Part of a small language model's weights.
Size: vocabulary 4096, 3M parameters.
Architecture: no biases in attention or MLP, untied embeddings.
Training: a variant of Adam for these matrices, 93M tokens, 11386 steps.
Each number is 128 + 32 x the weight over its row's rms, rounded and kept within 0 to 255. Layers, rows and columns count from 0. Numbers have three digits each. The size before them is the row's rms in percent of the matrix's.

# layer 7 MLP gate, 256x96, rms 0.0986, rows 244-255, columns 48-95
101:140150125160137092116137080144114110132082127099089091140163189141148113151084099141093141151143103133117117039106143050090139084164110132109103
100:114073109129179133141183143097100155139066116126147169137112151094103091113132194125048127141141087161076056167145075160136123131147135113165141
104:152068093079139147120112140150155159149100133096105109134140159060126126151146104129143160137093136167054090167156176166076129118172120103113106
103:132131131051108094114106163135127104146131145137079165105171118118170161111108154175141174178123133130081142120159059174116117153143101126098133
088:130180108092154124094120104094160091172172108139098123160059170159179131145128146148106138124081136113102153079134189072099152115105155098151146
104:119120176162155137132113171160083150127091123094159120147092120116175154176138142181128136137089098119046109148158157144122126104104106088094073
097:155174082120141173136127144067170167084118128068065086147078158179083126152153121126124172106123123116103130134139097093114163091135143123076118
091:152182122128092128125127142092111192150159131116169163159134195153117075161113139220104176109087174129127131129137088068117144124114123142088169
097:115120194128141102172134097080133184167149123120107162095131180105168076169158095137112177142124130075094095148184107143167110146111077148180072
104:178096141100158138061130141093142158162130092056084110097199191088103162173128164180116158123115148145116076131187184131100105140113138122156100
098:151110072129104152104140184110080109117164148136155166138177098124182083120133149123159167118118095154088141072146138148124134097121095175053120
094:136077159112155091178148134138038139137173131120126118088153131140135121076141112065071172114131114114089106091151095139079121112142090136149130
# layer 7 MLP up, 256x96, rms 0.096, rows 244-255, columns 48-95
097:090128118109133156157148120079096110104113103038164130180188078119116151191059152100128087085084093086151147103155156132194116083210092138120100
099:139147157093092119167122179117095095112150113138125087181135060073143144118070146110146127138090095081117132166145152106112094161106133165153111
105:085113094155167092149142074076090179075116145107092098130084118153150134134055144196094127145142169138156135065116110083176112091061103119139083
107:116139126096167145133062122160103163111100101171079101158168134161159167095100134180115082136130140136119114086152036122078154141079101124099169
089:154171189115099134071077122149104162036103154163117088100148129124149090126182114160153162144114159194141138113098053142190152078116094123141063
103:180146141174118099117104126115119169159173121096100133176106090095207191094161152080189106031112089107136166122161132118141167139131135206169162
089:128175140087138155119162062123115145122181138145140074142151140149155160108132112133141139078143067069141148105122108142146173133152151076166165
088:088141114122170190056088051126069131159125077177146165083162115107161095127066106114126151171083119085087101109155147121207158080108109131094151
096:149180133099152107145167116171158102092080202175147148105043084149173124102092127126123171120115152169138122164124146145127115094099148112102141
106:149063153202140112156127144172084124109088162182120113105174154125200153157159161129095100085167142141059148056120109164161149132151120133112106
104:129139188077129120116115140122123027094121109120117145140116124151145150151170152132151087104150085145146084168098145113122060156152204112129179
099:117114123082082110149073085058169071093190132103142123131106161149151178151129153150156092080180105097162130140110078132121162081105128099088089
# layer 7 MLP down (transposed), 256x96, rms 0.0785, rows 244-255, columns 48-95
099:100164118088127091102140125117116076156110129137096182054123126125129134125084077084109141188120124149073152142152122173103093102134131145150090
099:101133067155128146140112090131184126080120115102065130156113123139122105102121157095068114095114148136123167089172113130172075184105084159076173
130:126168103124126103148136148150100098157168160115136135128115148129132131121104172130125174139133138103255097111126122124124137142150167106157137
107:152074159159116142097098135165071111148140122168131110099170130132100125137097127165141104128122134137093154163181139129119191155116153111140119
091:147136085141088107138105135107135098109154108140080155096093167113117157103119161144131116153141184075205150136121183128130063084148184134146122
091:132152105152133120108241082162126130104197086069148106101152088089074103173130139110104166099142124157122117096175120111169148175160126133089125
098:144117131163168151096146105150123190134100139140162102108151124100078134079115119117081140161146132133029129118100135169137139092095093120122105
085:140111119184114145159155209129135118109167144094132171094135165150078159103139067061104106153091115120092134108120082097071121145132125091149121
097:117108100092112146067171168149169100108158190157085147066158075130090135117152124179137049161070111131125126102201157111082170131162143142101066
106:144135167063096125057100135114130063133177185080161066136127157127089131142149133187098118142137175121135130115101094159100097162122115154162129
101:145103151085139113145135101091151134183130169082127048097144078127098211085125110198091148163127113067154126146145093128142104133142155070135146
095:162076152098144129149079135114178133109150155161140142090116130174096147092160124094145162165098129129213070098128123119123132179168145011123110